{
  "n_head": 4,
  "init": "normal",
  "init_std_qkv": 0.0268,
  "warmup_steps": 200,
  "final_lr_fraction": 0.05
}
Each number is 128 + 32 x the weight over its row's rms, rounded and kept within 0 to 255. Layers, rows and columns count from 0. The size above them is the row's rms in percent of the matrix's.

# layer 5 MLP up, 1280x320, rms 0.125, rows 1073-1154, columns 200-239
size [ 88 103 105  95  90 100 100 100 104 106  98  99 101  96  93 103 102  96 101  93  93  79 103  87  97 100 104  99 101 100  99 101 100  95  93  98  99  99 107  94 103  98 104 100  96  97  95  99 101 101  93  93 102  94  98 108  98 104  99 100 101 103 105 102 108 105  95  80  94  93  90 101 100 102 104 108  97 106  97 101  96 100]
[[ 97 163  82  83 161  88 105 163 139 113 138 154 172 135 148  66 129 132 130 125 172 148 142 113 113 189 145 100 116 126 114 157 126 112 168 101  87 124 159 114]
 [ 78 129 171  87 112 105  88 197 134 144 143 115 118 159 139 127 138 138 119 112 163 130 130 163 156  95 154 110  89  62  94 153 102 166 124 148 135  85  69 136]
 [110 116 178 145  71 112 135 121  66 171 112 159  98  69 126 122 129 147 119 123 182  84 144 133 186  65 139 114 171 123 115 165 152 174 119 140  95 115 107 131]
 [136 137 132 140 132 193 139 119 151 102 109 152  75 156 102 117 195  74 114 119 114 132 175 187 147  90 182 132 120  70 188 133 128 125 116 101 108 149 158  95]
 [175 167 153  73 122 164 147 145  97  15 111 157 161 137 165 150  49 172 114 121 129 138 196 136 125 139 127  87 113  92 172 110 118 121 156  97 147  95 155 170]
 [134 147 149  65  79 139 126 119 125 102 150 104 111 121  61 163 169 146  84 175 130  73 123 137  98 150 156 100 155 187 124  93 129 109 146 169 130 103 126 189]
 [130 151 159 157 114 134 114 146  87  89  83 116 128 144 175  89 144 142 128 125  68 105  95 105  89 154 109  62 129 191 103 105 136 132 161 173  87  72 137 107]
 [145 142  83 166 153 137 109 146 102  72 186 115 104 166 109 138 156 116 128 120 118 121 180 136 131 134 177 124  86 128 119 108  74 120 146 119 214 105 154 136]
 [ 92  98  98 144 162  89 183 164 196 140  93 165  98 185 179 118 130  79 100  64 115 140 171 105 112 155 180 163  95 160  87 136 141 185 129 139 130  86 151 116]
 [127  79 153 152 216 145  96 148 124 142 126 198 188 141 130 185 160 148  91 125 145 113  90  94 126 130 114 147 170 103  87 148 130 166 129 124 140  59 122 125]
 [121 142 139 122 141 136 116 106 140 149 104 128 156 151 155 114  73 136  45 129 171 177  84 117  85  96 129 165 137  89 209 129  83 175 135  86 149 109 119 100]
 [138 120 179 175 210 159 141 117 108  62  97 147 146 142 163 185 135  37 105  92 132 121 172 187 145 177 102  84  82 103 115 126 147 126 167 133 141 104  79 113]
 [125 186 120 112 178 103 136 127 157  81 145  89 178  93 134 123 155 146 124 114  80 149 176  86  96  93 116 168 166 130 139  97  94 101  79 164 197 161 112 153]
 [176 133 117 177  78 128 107  65 114 129 141 140 121 135 175 115 136 142 125 126 107 149 119 163 133 122 138  68 161  83  24 158 102 111 145 128 135 141 109 138]
 [ 97 152 148  95 181 152 124  42 172 156 135 167  90 135  78 130 170 143 126 118 102 131 169 135 125 102  94  94 127 129 168  98 131 127 111 116 154  70  58 170]
 [151 100 147  78 137 148 111  58 161  91 107 136 151 143  69  84 100 146 191 131 121  88 113 132 180 122 159 134 159 136 156 121 101 109 159  92  80 138 140 123]
 [163 151 179 138 149 158 102 127 105  80 141 149 167 116 145 142  92 165 117 103 116 122 128 170 133 108 130  91 100 149  94 140 161 115  95 108 128  64 116 120]
 [114 139 157 153 115 129 115 128  98 172 140 131 133 127 119 189 123 114 139 128 136 155 123 107 108 125 153  97 110 144 110 121 116 132 221 115 172 133 134 179]
 [ 87 140 107 168 137  80 150 115 141 124 137 109  79 129 171  96 138 156 129 131 101 154 143 138 108 112 109 109 179 205  81 113  83 117 144 127 183 119  96 128]
 [159 145 125 122 130 120 153 113 115 191 129 121  91  41 109 107 120 161 113 122  86  67 168 111 128 150  90 145 147 126 105 124 143 123  82 141 115  63 103 147]
 [ 80  87 158  96 167  82 208 123 122 174 129 140 150  70 167 126 157 135 161 114 131 127 104 118 106 129 157 163  96  95  89 139 136 167 114 189 116 142 150 125]
 [167 145 136 113  46 174 145 152 101 109 124 180 124  96 152 103 123 156  96 125  77 181 133 133 133 118  75 155 132  88 206 106 113 121  62 134 114  89  97 146]
 [113  94 176  98 122 162 107 104 134  96 168  87 126 140 101 100 169 153 148 143 139 119 158 170 112  85 101 104 141  67  97 110 132 120 117 103 162 150 154  84]
 [176 103 143  97 134  69 107 130  88 138 135 138  80 154 115 142 125  98 167  89 130 103 148 126  82 160 119 157 156  98 137 101 141 174 144 131 168 138 114 144]
 [154 117 185 133 140 125 155 177 156 204 110 129 195 101 112 178 119 122  97 139 172 131 192 126 154 136  98 158 101 107 178  65  99 153 168 140 127 191 102 103]
 [155  75 182 137 130 133 141 137 143 168 153 146 154 143 111 155 148 114 135 132 124 109  80 168  96 137 152 142 138 119 100 174 151 114 105 106  96 117  91 140]
 [156 119  85 108  92  87  92 119 133 160 135 138 126 143 144 107 149 116 203  98 114 161 100  67 145  97 104 182 128 188 191 109 118  68 117 118  93 145 158 165]
 [159 133 168  84 134 148 144 101 153 166 174 123 151 106 133 165 169 153 166 136 139 141 185  76 162  95 106 126 112 163 166  88 110 137  93 144 188 108  73 148]
 [168 110 113  94 103 123  45  80 136 111 124 144 167 100 139 113 130  75 150 170 148 127 157 135 138 108 100 201 182 179 130  96  98 159 141 138 128  81  73 164]
 [127 155 133 142 108 140 181 159 147 131 147 123 124 133 172  96 109 137 169 122 113 141 173 128  85  92 139 202 132 137 157  86 164 121  60 105 114 139 116 140]
 [142 150 119  76 102 132 114 161  71  92 142 112 150 126 173  86  99 131 155 114 186 105 126 184  87 114 106 122 157 170  92 116  79 141  72 107 170  83  84 129]
 [184 151 118 147  98  81  95 118 142 120 117 125 132 111 107 123 163 186 138 105 123 123 154 137 134 180 159 136 139 159 126 131  65 170 183 188 122 101 114 109]
 [129  61 134 115 110 143 123 179 115 123 133 145 119 175 175 131 132 118 131 149 164 163 120 130  86 196 109 175  97  93 152 167  94 196  62 143 143 105 175  58]
 [148 179 164 104 121 150 108 113 115 109  38 119 132 135  87 101 127 165  96 121 123 175 125  73 180 101 126  79 123 147 114 146 134 101 135 136  67 112  80 122]
 [100 120 141 106 108 131 158 102 122 127 208 111 111 116 147 156 137 185 177 145 116 141  53 116 134 129 113 114  95 103  70 151 150 108 136 137 108 210 102 119]
 [154 131 197 125 117 156 137 128 154  70 156  94 166 151  96 161 144 107 102 128 108 129 142 115 148 149 150 127 105 171  85 140  91 155 157 163 149  58 117 115]
 [136 149 132 103 113 127  96 148 143  94  89  75 115 139  97 149 122  80 149 153  97 155 141 105  56 187 115 162  91 134 155 146 137 158 123 144 106  91  93  95]
 [154 168 101 126 178 135 144 154 144 194 175 147 138 131 136 130 134 111  83 102 107 186  87 105 153 110 156 117 146  86 223  81 172 146  95  79 100 158 100 117]
 [ 73 126 136 110 140 187  97 187 129 138 157 120 131 135 120 171  85  44 142 144 100 164 115  70 135 147  84 102 122 172 101 174 112 108 100 126  98 124 141 137]
 [183 155 131  90 139 161 137 125 169 110 179 147 132 182 133 111 175 129 139 127 109  72 144 159 180 147 114 106  97 107 109 134 108 111 148 118 166 157 137 111]
 [ 98 125 136 165 131 142 117 125 100 183 172 150 120  53 139 131  83 154 108 154  42  99 121 116 113 104 129 165 147 149 171 127 177 101 125 129 144 135  85 194]
 [ 94 172 177 131 169 144 135 138 145 139 199 100 152  99 126 200 134 102 142 157  91 116 116 163 179 119  85 171 151 116 125 162 148 141 158  92 150 175 149 170]
 [102 127 191  95  70 134 122  89 140 138  97  83 116 216  91 147 121  89 134 152 134 104 146 116 113 100 175 119 122 112 158  87  87 170 148 190 160 138 200  77]
 [134 129  94 140 142 112 161  84 139 148 103 113 114 133  88 103 150 164 130 152 172 156 124 120 193  96 106  89 163 167 132  92 139 132 133  69  58  53  62 148]
 [122 154 155 105 154 103 121 102 138 130 169 135 128  95 135 116 123 154 151  80  58 121 110 132 151 166 105 142 127 224 171 106 105  81 143  77 156 122 168 135]
 [129 124 102 147 135 198 117  93 158 102 148 117 168 112 121 113  72 167 126 104  90  74 143 105 109  66  90 123 136 141 117 101 134  86 105 102 114 116  81  49]
 [ 83 113 159 127 153 118 110 139 189 122 119 181 145 124 102 144 146 104 102 127 138 102  91 139 139 145  88 158 134 113 142  52  99 103 191 100  87 137 156 141]
 [ 88  76 151 134  87 143 110 104  75 176 116 181 147 142 122 133 123 142 125 122  80 107 146  81 149 125 112  64 122 150 100 108 173 156 103 157 161  92 184  78]
 [ 99 113 117 126 114 135 166 124  84 154 208 121 140 132  99 137 175 129 118 188 222 169 117 122 161 129 159 190 175  79  54 110 120 154 162 113 114 119 119 127]
 [134  92 112 131 143 128 117 126 142 102 137  86 153 105 136 147 104 137 127 126 157 118  64 133 103 156  72  77 153 120 160 121 156  96 137 163 105  60 108 109]
 [137  77 180 166 119 127 156 133 105 136 100 160 201  98 117 105 110 188 126 128 142 141 104  96  86 157 105 117 136 122  97 110 133 120 116 152 121 122 176  94]
 [154 168 153 136  91 145 143  89  84 119  69 108 122 117 144 124 138 162 153  99 128 112 112 139 153 107 123 130 140 121 114 132 162 109 103 117 140  81 147 133]
 [ 76  82 182 114 157 146 156 111 122 126 105 141  86 149 155 127 118  91 110 113  45 148 149 117 143  26 153 142 132 157 155 118 132 140 157 142 132 129 120 103]
 [137 160 116 138 161 116 138 211 170 116 125 175 162 154 118 152 139  95 141  74 200 124  83 160 108  84 122 184 118 135  80 134 103  94  96 122  87 133 119 131]
 [ 83 112 132 110 160  49 130 118 130 135 124 151 183 152 117 128  49 129  87 191 130 176 125 132 118 123 192 119  82 124 151 150  80 119 120  99 126 148 128 114]
 [177 169 137 173 107 130 167 158  67 155 171 158 123 189 145 115 149 118 151  68 156 132 163 135 116  35 108 133  70 159 167 103  54 117 110  78 134 134 166 123]
 [152 132 128 126 122 111 121 113 106 122 127 127 100 131 130 144 105 131 124 160 138 110  39 121 147 117  86 128 129 153 123 116 121 170 126 103  89 106  96 108]
 [110 159 105  76  88 126 147  85 158  81 132  81 133 167  97  83 129 117 149 146  73 162 108 184 148  92 153 165 123 109 133 154 146 140 104 124 111  63 151 155]
 [150 173 103 134 162 156 161 132 166 157 131  90 108 142 117 127 166  96 140 138 126 123  91 190  44 145 137 118 105 136 147 164 100  88 100 126 169 145  67 221]
 [ 71 108 148  87 128 102 136 124 126 151 108 105 137 176 145 156 182 116 152 115 103 123 172  92 144 132  62 118  19 173 102  99 138 207 132 151 100 124 169 165]
 [126  92 130 101 117 143 137 120  86 115  98  90 156 180 138 129 149 205 117 108  83 127 119 128  97 132 117 135 114 143 162 137 141  90 123 130 128 121 158 121]
 [144 100 122 161  95 142  85 111 119 125 147 114 158 102 133 173 129  88 125 140 126 188 128  97 114 109 130  84 133 148 118 207 120 115 136 212 114 167 137 128]
 [213 145 122 182  85 157 201 136 139 116  74 137 158 103 116 183 147  90 105 115  89 119 171 127 108  83 136 193 136 149  98 123 128  97 118 122 111 130 140 131]
 [137 127 162  59  92 100 121 116 189 147 107 135 107  87 151 160 116 120 106 111 133 190 117 189 123  73  83 124 131 114  97 139 106  90 142 123 163 126 110  73]
 [171  83 124 159  79 112 145  91 157 173  76 145 148 130 117 106 111 147 118 162 102 126 142  59 173 167 118 191 137 120 127 113 148 141  83 191 159 103 155 144]
 [150 155 125 144 140 149 119 107 104 114  91 176 129 108  98 150 108 109 113 151 152 138 175  39 167  93  71 146 125 122 102 175 110 156 126 127 144 173 127 113]
 [159 138 130 106 169 141 182  97 105 155 174 172 148 132 107 200 195 120 129 170 165  93 242 131  98 169 141 182  84 147 177 185 109 122 122 158 146 192 118  73]
 [125 108 138 142 113 141 126 139 175 127 111 141 161  93  92 184 143 118 108  91  82  92 179 134 137  89 130 135 100  92 108 120  86 129  82 109 135 128 134 151]
 [139 170 135 133  44 112 146 126  66  97  98  97 127 152 136 191 130 104 113 150  91 114 128  89 123  91 115 132 122 125 165 160 132 141 137 151 143 129 140  44]
 [100 107 157 110 169 156 196 110 143  65 116 113 126 110 141 197  80 155 115 131 162 163 141 139 144 143 142  95 192 131 106 118 163 116 141 108 153  95 151 184]
 [138 141 177 134 103 188 155 100  95 144 117 156 152 129 140 124 149 138 150 107 185 111 107  97  78 107 151 111 114 108 123 104 127 143 157 145 135 163 130  89]
 [141  85 110  90  62 103 104 197 127 156 201 124 107  93 189  51 157  92 133 148 123  76 184 122 103  82 129  95 130 127 134 130 152 146 124  75 136  75 203 136]
 [139 136 158 138 111  85 106 140 172 140 155 130 112 131  95 165 148 116  95 183 165 134  95  82 167  94 107 124 128 104  88 146 153 157 150  93  79 121 122  58]
 [146 117 155 107 137 140 165 104 102 132  61 170 151 131 160 181  94 129 129 115 117 130 163 135 130 115 141 104  48 149 121 100  59 180 122  84 178 183 131 109]
 [163 150 167 196 116 171 153  75 125 131 165 113 145 131 134 154 137 106 118 112 138 133  82 179 144 125 137 107 197 193 163  69 114 108  77 165 115 124 136  98]
 [102 108 159 113  78 143  80 121 130 130 169 153 181 137  83 114 159 100 130 130  56 102  91  96 131  89 158 147 118 157 113 132 114 167 115 112 128 137 125 117]
 [ 85 130 163 206 139 174 195 143 158 170 143 196 101 129 129 147 183 143 163 134 181 133 144 112  68 104 109 188 165 110  97 118 151 120 109 124 161 105 148 142]
 [ 82 108 103 122 140 139 135 112 143  81 128 178 150 162 123 105 123  84 134 167 154 100 116 126 143 159 122 138  93 133 111 156 108 164  89  86 156 107  84 140]
 [129 171 112 116 153 115 123 104 155 148 166 107 145 150  68 141 157 115 121 121 126 181 144 166 127 126  67 121 119 194  85 100  83 149 132 173 118  85 147 174]
 [ 86 193 104 165 133 156 194 122 127  72 107 109 115 112 144 131 134 156 163 111 133 175 114 141 121 136 161 129 138 159 135 113 182 153  94 112 136  98 124 105]
 [113 121 128 201  93 130 165 165  61  92 158 137  85 122 123 119 145 108 124 160 129 159  79 145 141 154 165 182 132 130  92 154 134 156 165 135 123  92  91 145]
 [104  43 156 110 102 119  88 144  64  73 118 163 146 110 145  75 156 116 120 111 131  90 131 158  98 126  91 114 146 168 125 128 139 207 112 156 155 128 112  84]]
# layer 5 MLP down (transposed), 1280x320, rms 0.125, rows 1073-1153, columns 200-239
size [ 97  99 104  90  92 102 101  99  97 101  94  91  92  96  94  94  94  98  97  90  96  84 109  86  93 104 102 104  96 102 104  98 108  98  99 103  94  98  99  98 109  99 102  95 102  97 100 100 103  99  98  99 101  99  99 103  90 106  99  92 100 102  96  96 112 108  98  83  96 100  92  96 105  97 103 106 108 105 103 102  95]
[[121 121 174 155 121 129 114 132 153 112 149 142 115 121  71 114 179 128 123 157 109  67 172 162 175 154 152 141 147  88  94  99 175  65 156  98 128 109 188 106]
 [ 62 140 102 130  83  44 105  94 194 128 145 112  97  85  57  73 123 133 169  96 142 125 147 108 117 114 135  83 123  84  80 149  70 146 142  77 114 172 142  83]
 [122 151  97  73 189  84 123 100  91 124 157  85 153 142  93 101 142  73 107  98 177 159  84 150 103 141 131 113 157 105 109 160 150 105 132 141 134 126 162 109]
 [157  89  86 115  99 155 149 141 132 164 143 155 148 105 115  78  82 181 123 123 173 130  47  62  97 158  60 148 128 127  98 149 102 146 127 114 111 108  89 106]
 [132 102 121 169 145 132 178  76 146 175 115 134 104  97  92 133 175 101 147 112 153 153 111 143 135 123 160 134  76 172 101 115 145 130  97 181 121 122 124 127]
 [152  73  89 180 119 120  92 148  96 104 109 153  88 149 115 105 109 136 176  57 154 156  78  90  81 125 111 138 111  87 134  96 182 140 164  96  93 135 132 109]
 [128 136 104 178 134 162 149  87 172  86 154 125 186  99 152 138 152  79 159 171 132 125 224 148 113 139 103  47  92 122 138  43 101  69 137 139 161  74  76 154]
 [135 127 124 142  85 137 158 121 135 138 155 119 117 124 174 125 157 144 106 175 120 150 141  93 156  97 149 144  81 122 145 111 137 190 113 170 104  74  92 111]
 [143 111 143  76 110 100 148 122 123 129 115  95 156 120 100 149 145 181 167 137 123 102 155 134 110 131 122 116 151  92 198  46 145 122 117 119 173  70 142 120]
 [121 111 106  73 149 156  73 108 152 125 127 139 120 163 104 107 147 137 166 160 181 119  88 175 136 142  96 153 143 156  63 167  69 131 137  92  83 151 110 119]
 [128 131 185 173 144 118 109 159  74 149 143 152 133 129 113 119 126 105 128 113 131 109 130 142 134 100 172 149 130  98 108  96 149 133 142  94 118 139 110 174]
 [128 198  96 102 117  93 126 126 172 144 138 127 106  71 104 115 170 187 134 130 127 146  70 109  95  77 122 151 152 154 126 142  91 151 122 101 127 134 183 176]
 [124  99 153 168 127 154 129 166 132 164 148 172 121 164 129 160  81 120 107 120 129 124 127 110 138 121 122  96  68 122 105 199 115 183 247 123  63 112 167 107]
 [ 89  86 118  48 126 124 109 160 137 147 115 184  83  92 146  81  75 120 156  75 152 156 130 134 132 159 162 120  88 142 254 105 146 156  50 100  93 175 122 118]
 [133 153 115 100 143 120  98 175 112 152 108  98 163 152  99 104 125 135 147 112  77 165 147 104 120 155 131 141  99  63  96 186 115 134 167 160 131 146 151  91]
 [ 81 113 113 116 133 107 145 153 121 190  82 105 138 119 146 166 188  99  75 147 110 176 184  94  90 116 119 116 119 144 123 151 164 142 139 147 171 124  85  83]
 [102  93  74 123 166 131 202 107 109 136  94 130 173 145 123  77  93 131  89 177 156 150 144 141 155 197  89 161 136 106 170  93  82 130 102 133  98 118 133 199]
 [111 104 109 143 110 141 176 173 117 133 167 114 160 141 162 125 112 125 172 121 145  72 130 195 173  84 129  86 129 111 119  95  88 107 102 117 108 103  88 102]
 [186 126 197  98 118 182 103  86 134 129 139 137 154 188 115 124 112  83 111 122 133 116 106 115 138  80 108 146  81 113 118 112 190 145 170 138 105 194 139 134]
 [100  97 133 137 119 112 113 158 124  78 113  95  98 130  66 156  98 110  98 106  86 161 133 133 173 136 141  72 126 134 142 127  92 113 159 144 131 170 154 104]
 [177  70 143 167 122 136 152 144  83 129 124  77 138  97  56 156  54 160 106 173 152 134 155 186 103 138 129 143 129 123 193 152 137 104 138 127 103 132 135 124]
 [124 133 130 154 169  87 147 103 118 178 143 109 130 119 150  97  96 130  84 130 172 125 115 104 160 124 162 111 121 178 135 104 162 113 131 108  65 100  83 153]
 [139 172 117 161 104 175 144 186 140 123 123 111  83 183 157 114 163 120 164 128 143 149  86  77 126 133 132 115  81 107  64 159 100 109  83 159 159 116 153 107]
 [100 126  94 131 189 150  84 145 180 108 142 126 171 156 128  58 159 134 165 133 136 166  59 106 126 137 110 174 192 153 152 159 125 130 146 178 125 151 157 129]
 [174 103  90  95 146 117 119  89 173 104 122 175 164 144 137 133 140 145 149 104  97  57  95 146  95 117 185 117 144 104 134 188 129  99 149  79 124 157 110 160]
 [127  94  91 173 157  90 140 169 162 114 146 128  72 152 147 104 144  63 104 107 128 143 146 102 185 100 165 147 122  93 144 122 111 133 126 142 149 138 118 105]
 [ 93 123 109 159 103 126 129  79 171 151 113 148 157 142 118 100  95 153 169 102 149 131 139  83 140 104  89  90 107 123 179 104 124 124 113 133 187 149 104 169]
 [108 114 188 141 148 158 165 194  90 119 109 147 135 117 140 155 166 177 161 107  82 140 132 120 138 110 132 133  79 169  53  49  99 147 101 131  74 144 148 130]
 [104 114 122  88 167 134 173  80 127 128  96 138 128 123  79 154 132 127  81  87  54  91 144 125 145 129 146 116  94  78 101 105 138 153 151 131 105 183 138 144]
 [ 78 106 124 125 111 125 157 133 121 128  86 128 101 150 145 153 197 136 100 225 206 138  97 155 115 142 139 134  78  96  55 122  67 176 150 108 150 119 127 150]
 [180  84 130 180 163 116 129 131  54 109 160 169  63 110 128 139 149 126  93 150 134  95 158 162 156 117 129 171  93 170 149 164 160 169 135 164 109 148 105 127]
 [ 57 147 132 145 152 160 109 127 107 139 168  99 138 144 116 181  87  67 151 152  85 130  66 137 108  88  87 130 115  64 114 120 147 153 116 114 127 124 151 107]
 [136 117 123 150 162 138 117  97 114 106 154 128 117 148 170 195 149 164 153 116 125 107 124 106 176 150 103  92 138 134 125 144 140  99 128 144 120 148  87 184]
 [100 111 109  90 188 134 108 158 135 199 199 121  95 111 176 114 204 146 107 185 177 143 120 195 121 132 129 142 188 127  84  93 169 136 147 112 112  94 130 109]
 [146 138 131  90 122 155 124 116  73 179 143 101 151 127 130  99 100 116  66 129 146 162 183 107 172 153 121  66 158 125 114  91 128 144 165  97 158 113 146 159]
 [162 122 124 134 156  97 105 133 155 125  74 140  74 113 152 135   6 130 174 123 101 121 135 104  72  88 144 127  37 150 188  85 165 154 144 106 127  96 120 128]
 [150 120 142 151 133 198 202 105 148 167 151 177 166 133 106  77 107 185 161 107 172 149 205 154 185 133 101 107 156 145 148 144 107  85 108  78 161 136 151 218]
 [161 193 122 108  98 178 158  99 136 107 156 134  95  81 148 187 150 165 160 134 103 115 204 124  91 122  69  96 127 117  96 152 187  54  79  79 117 104 142 126]
 [119  67 105  87  58 113 141 142 159 138 113 136 149 143 126 108 151 151 125 128 146 141 164 138 105 142 114  88 154  81 125 108 138 131 211 111 119 115 139 110]
 [103 142 142 110 146 135 152  94  88 173 153 116 154 110 179 159 121 148 103 133 139 155 112 150 119 153 151 128 131  91 161 134 130 138 142  99  93 138 174 155]
 [117 159 108 102  92 134 167 101 104 105 119 171 173 174  48 168 164 127 104 100 148 111 131  84 122 119 159 106  96 131 107 101 123 117 151 186 101 215 104 145]
 [185 109 146 144 185  89  86  87  62 175  89 182  78 135  70 148 125 205  98 119  90 178 145 108 144  91 155 100 142  88 123 100 133 119 157 130 104 120 112 149]
 [176 109  92 115 130 169 102 122 227 117 139  91 129 104  89 131 120 124 161 122 133 138 104 164  92 150 125  71 139 156 137 179 118 100 152 157  84 153  65 151]
 [139 115 102 123 164 124 109 144 158  92 118 168 133 183 185 150 158 159 107  99  97 155 187 138  70 137 146 115 163 140 126 115 188 150 137 148 135 104 137  81]
 [154  92 134 117 129 114 111 160 144 154  91  98 102 135 126 120 155 123 154 128 147 114 132  98 144  75 121 100 182  86  66 126 115 151  77 149 113  89 122 138]
 [122 147 160 126  64 117 124 137 116 171  94 152  78 127 157 162 163 100 188 118 127 170 179 150 134 118 160 126 158  93 127 109 177 152 139 206 156 181 133 156]
 [118 161  95 151 131 149 142  90  78 118  89 150 180 128 111 106  41 121 147 144 160 152 139 164 152 153 160 122 116 137 132 105 173  56 135 152 151 147 144 125]
 [113 101  83 127 158 114 189 152 106  89  97  59 162 166 146 153 105 142  85 144 116 107  74 134  77 100 125 162 167 158 212 141 119 144 159 122 138 165  67 146]
 [171 185 140 157  67 141 161 163 169 126  61 155 111 156 110 119 119  80 122  38 112 146  65 163 129 122 107 111 102 110 143 110 160 100 123 118 150 172 168  97]
 [125 137 152  57 151 166 130  89 125 146 140 114 144 135  75  86 129  65 136 122 106  91 108 130 144 107 116 187  93  65 104 179 132 173 100  74 137 152 114  97]
 [115 233 123 134 123 107 119  63 138 142 150  73 127  91 113  93 173 123 134  61 139 106 119 120 140 142 115 116 116 153 155  66 121 153 168  94 165 156 129 180]
 [142 120 112 153 107 157 143 126 111 138 167 147  98 121 143 183 148  44 160 141 145 118  93 177 154 145  40 146 107 145 148  89 100  86 141 165 142 159 152 140]
 [167 122 143 165  93 111 135 171 128 139 140 148 105  84 108  81 158 120 120   0 172 100 130 151  71 111  65 105 176 130 153 122 111 155  67  78 111 133 114 128]
 [122 131 149 135  83 143 153  80 135 169 157 133 153 102  97 143  80 150 117 157 170 166 103 110 116 141 138  71 143 131 110  66 149 126 120 134  81 126 149 140]
 [140 147 138  89 138 163 114 103 177 131 173 101 163 120 135  56 115 119 131 103  74 109  77 138 161 139 136 113 200  66 105 121 161 139 132 128 135  74 163 153]
 [137 122 148  98 103 107 196 105 185 128 102  64 114 131 107 119 109 161 161 149 168 109 155 111 175 144  81 123 123  83 131 136 170 118 119 121  66  82 131 167]
 [137 130 142 106  87 114 129 171 133 144 141 176 131 132 146  77 130 118 163 138 103 133 183 148  90 180 143  94 114 166 109 101 120  95 139 173 141  93 148 114]
 [141 148 146 115 138 153 141  77  85 156  93 173 108 135 127 125 104 173 100  47 136 180 141 108 128  89 111 137 115  99 165 195 103 117 151  73 158 141 125 100]
 [146  80 143 134  70 158 104 130 198 208 152 132 128 137  76 136 105 206 147  93 179 156 145 155 124 134 170 160 102 102  76  91 126 115 113 160 135 143 117 123]
 [107 137  99 115 124 165 133 141 168 137 202 125  76  93 109  97 146 121 153 123 169 139  90 160 121 155 168  87 116 117 146  91 161  93 120  92 100 172  71  84]
 [110  87 123 125  70 202  90 105 135 122 207  93 117  56 108 117 173 153 186 121  95 174 133 169 142 103 139  80 112 133 152 169 123 143 142 157 135  79 138 107]
 [149 139 111 153 126 131 133 190 176 118  95 133  72 137  90  76 107  76  78 130 173  90  94 162 152 137 127 125 155  96 140  91 131 154 115 138 173 158 105 143]
 [ 71 124 160 100 157 153 108 131 118 155 150  73 194 141 174  78  40 156 117 131  64  74 106 145 194 135 158 106 142 147 115  98  98  90 143 128 180 129 109 116]
 [107  87 102 188 202 119 120 123 102  72 108 115 166 172 129 128 140  90 133 159  93  81 169  81 134 187 137 116 158 116 121 128 129 154 131 148 134 129 138 142]
 [138 102 140  90  85  93 146 146 116 125 117 179 145 152 129  77 186 134 153  76 158 162 150 118 137 116  50 116  88 145 136 108  70 158 130 153 130  96 147 123]
 [ 91 137 166 176 103 123  86 167 153 129  93 100 143 131 132 182  89 119 182 155 163 109 130 111 133 132 142 121 145 150 120 102 116 163 141 119  73  78 163 145]
 [ 78 155 164  95  99 104 160 110 118  92 210  99 174 151 120 137 100 164  97 119 144 103  50 137 183 123 152 163 155 144 104  86 194 114 158  84 114 111 140 143]
 [158 101  69 159 115 121 161  86 123 139 162 157 132 163 127 123  75 146 140  75 180 129 119 115 129 119 207 151 108  96 113 138 142 127 168 122  86 178 151  83]
 [ 88  97 110  67 154 207  70 166 102 192 103 122 123 123 180 165 150 117  96 127 113 128 111 176 138 130 111 133 150 140 163 135 173 135  94 174 130 130 131 130]
 [192 179  92  79 122 107 105  84  77 154 119 118 138 157 117 134 106 133 136  83 135 119 121 130  76 131  94 145 149  79 174 151  42 119 120 177 124  89 182 105]
 [103 135  72 118 131  84 107 140 101 106 205 150  99 134 124 126 109 117 114 147 148 117 106 159 152 133 143 176 139 124 132 139  74 107 145  81 123 139 114 166]
 [ 88 119 171 137 151 102 195 129  79 168 141 136 135 193 153 139 118 162 209 146 118 198 112 133  77 151 142 162 138 162  73  79 130  96 139  85 179  95 111 136]
 [120 108  82  90 111 118 117 131 111 128 109 163 162 104 182  98 187  96 182 134 151 191 100 132 128 124 189 178 179 112  65 107 101 176  56  83 133 116 110 128]
 [158 172 122  96 139 171  80 106 145 147 114 128 167 169  66  84 140 179  62  76  65 111 110 109 132 146 158  97  75  66 135 102  89 151 123  86  75 133 134 203]
 [ 79 136 237 117 161 116  65  70 104 138 155  81  88 128 118 116 167 111 139  98 157  90 185  86 150 108 133 126 117 104 137  96 113 115 133 121 162  97  77 203]
 [110 124 100 102 119 149 131  63 103 101 124 132 120  93 118 114  96 175  72 141 174 149  72 136 154 122  88 147 101  93 141 127 135 100 123 137 157 101 129 150]
 [124  78 113  87 113 128 141 101 120 202 116 114 112 105 145 163 134 174 178 104  73 137  33 170 105 129 151 113 135 137  96 135 142 131  87 200 162 146  93 132]
 [119 139 167 124 106 122  97 116 156 119 144  85 134 150 150 156 141  96 184  96 122 119 186 129 146 141 199  95  74 158 128 115  94 116 150 147 109 180  92 140]
 [153 115 122 147  63 113  97 119 105 184 142 140 133 145 161 120  89  87  84 125 113 109  93  97 165  97 209 138  82 120 105 130 127 164 136 106  88 100 124  69]
 [128 125 128  96 178 144  82 131 148  84 161 107 105 129 121 107 160 150  47 216 139 120 142  90 157 122 131 115 115  83 110 139  67 143 157 117 113 130 118 161]
 [153 152 129 107 122 143 114  95 145 109 167 169 104 120  86 173 107 181 152  83 144  97 115 162 130  99 115 100  61 138 207  71 109  96 124 133  94 167 132 157]]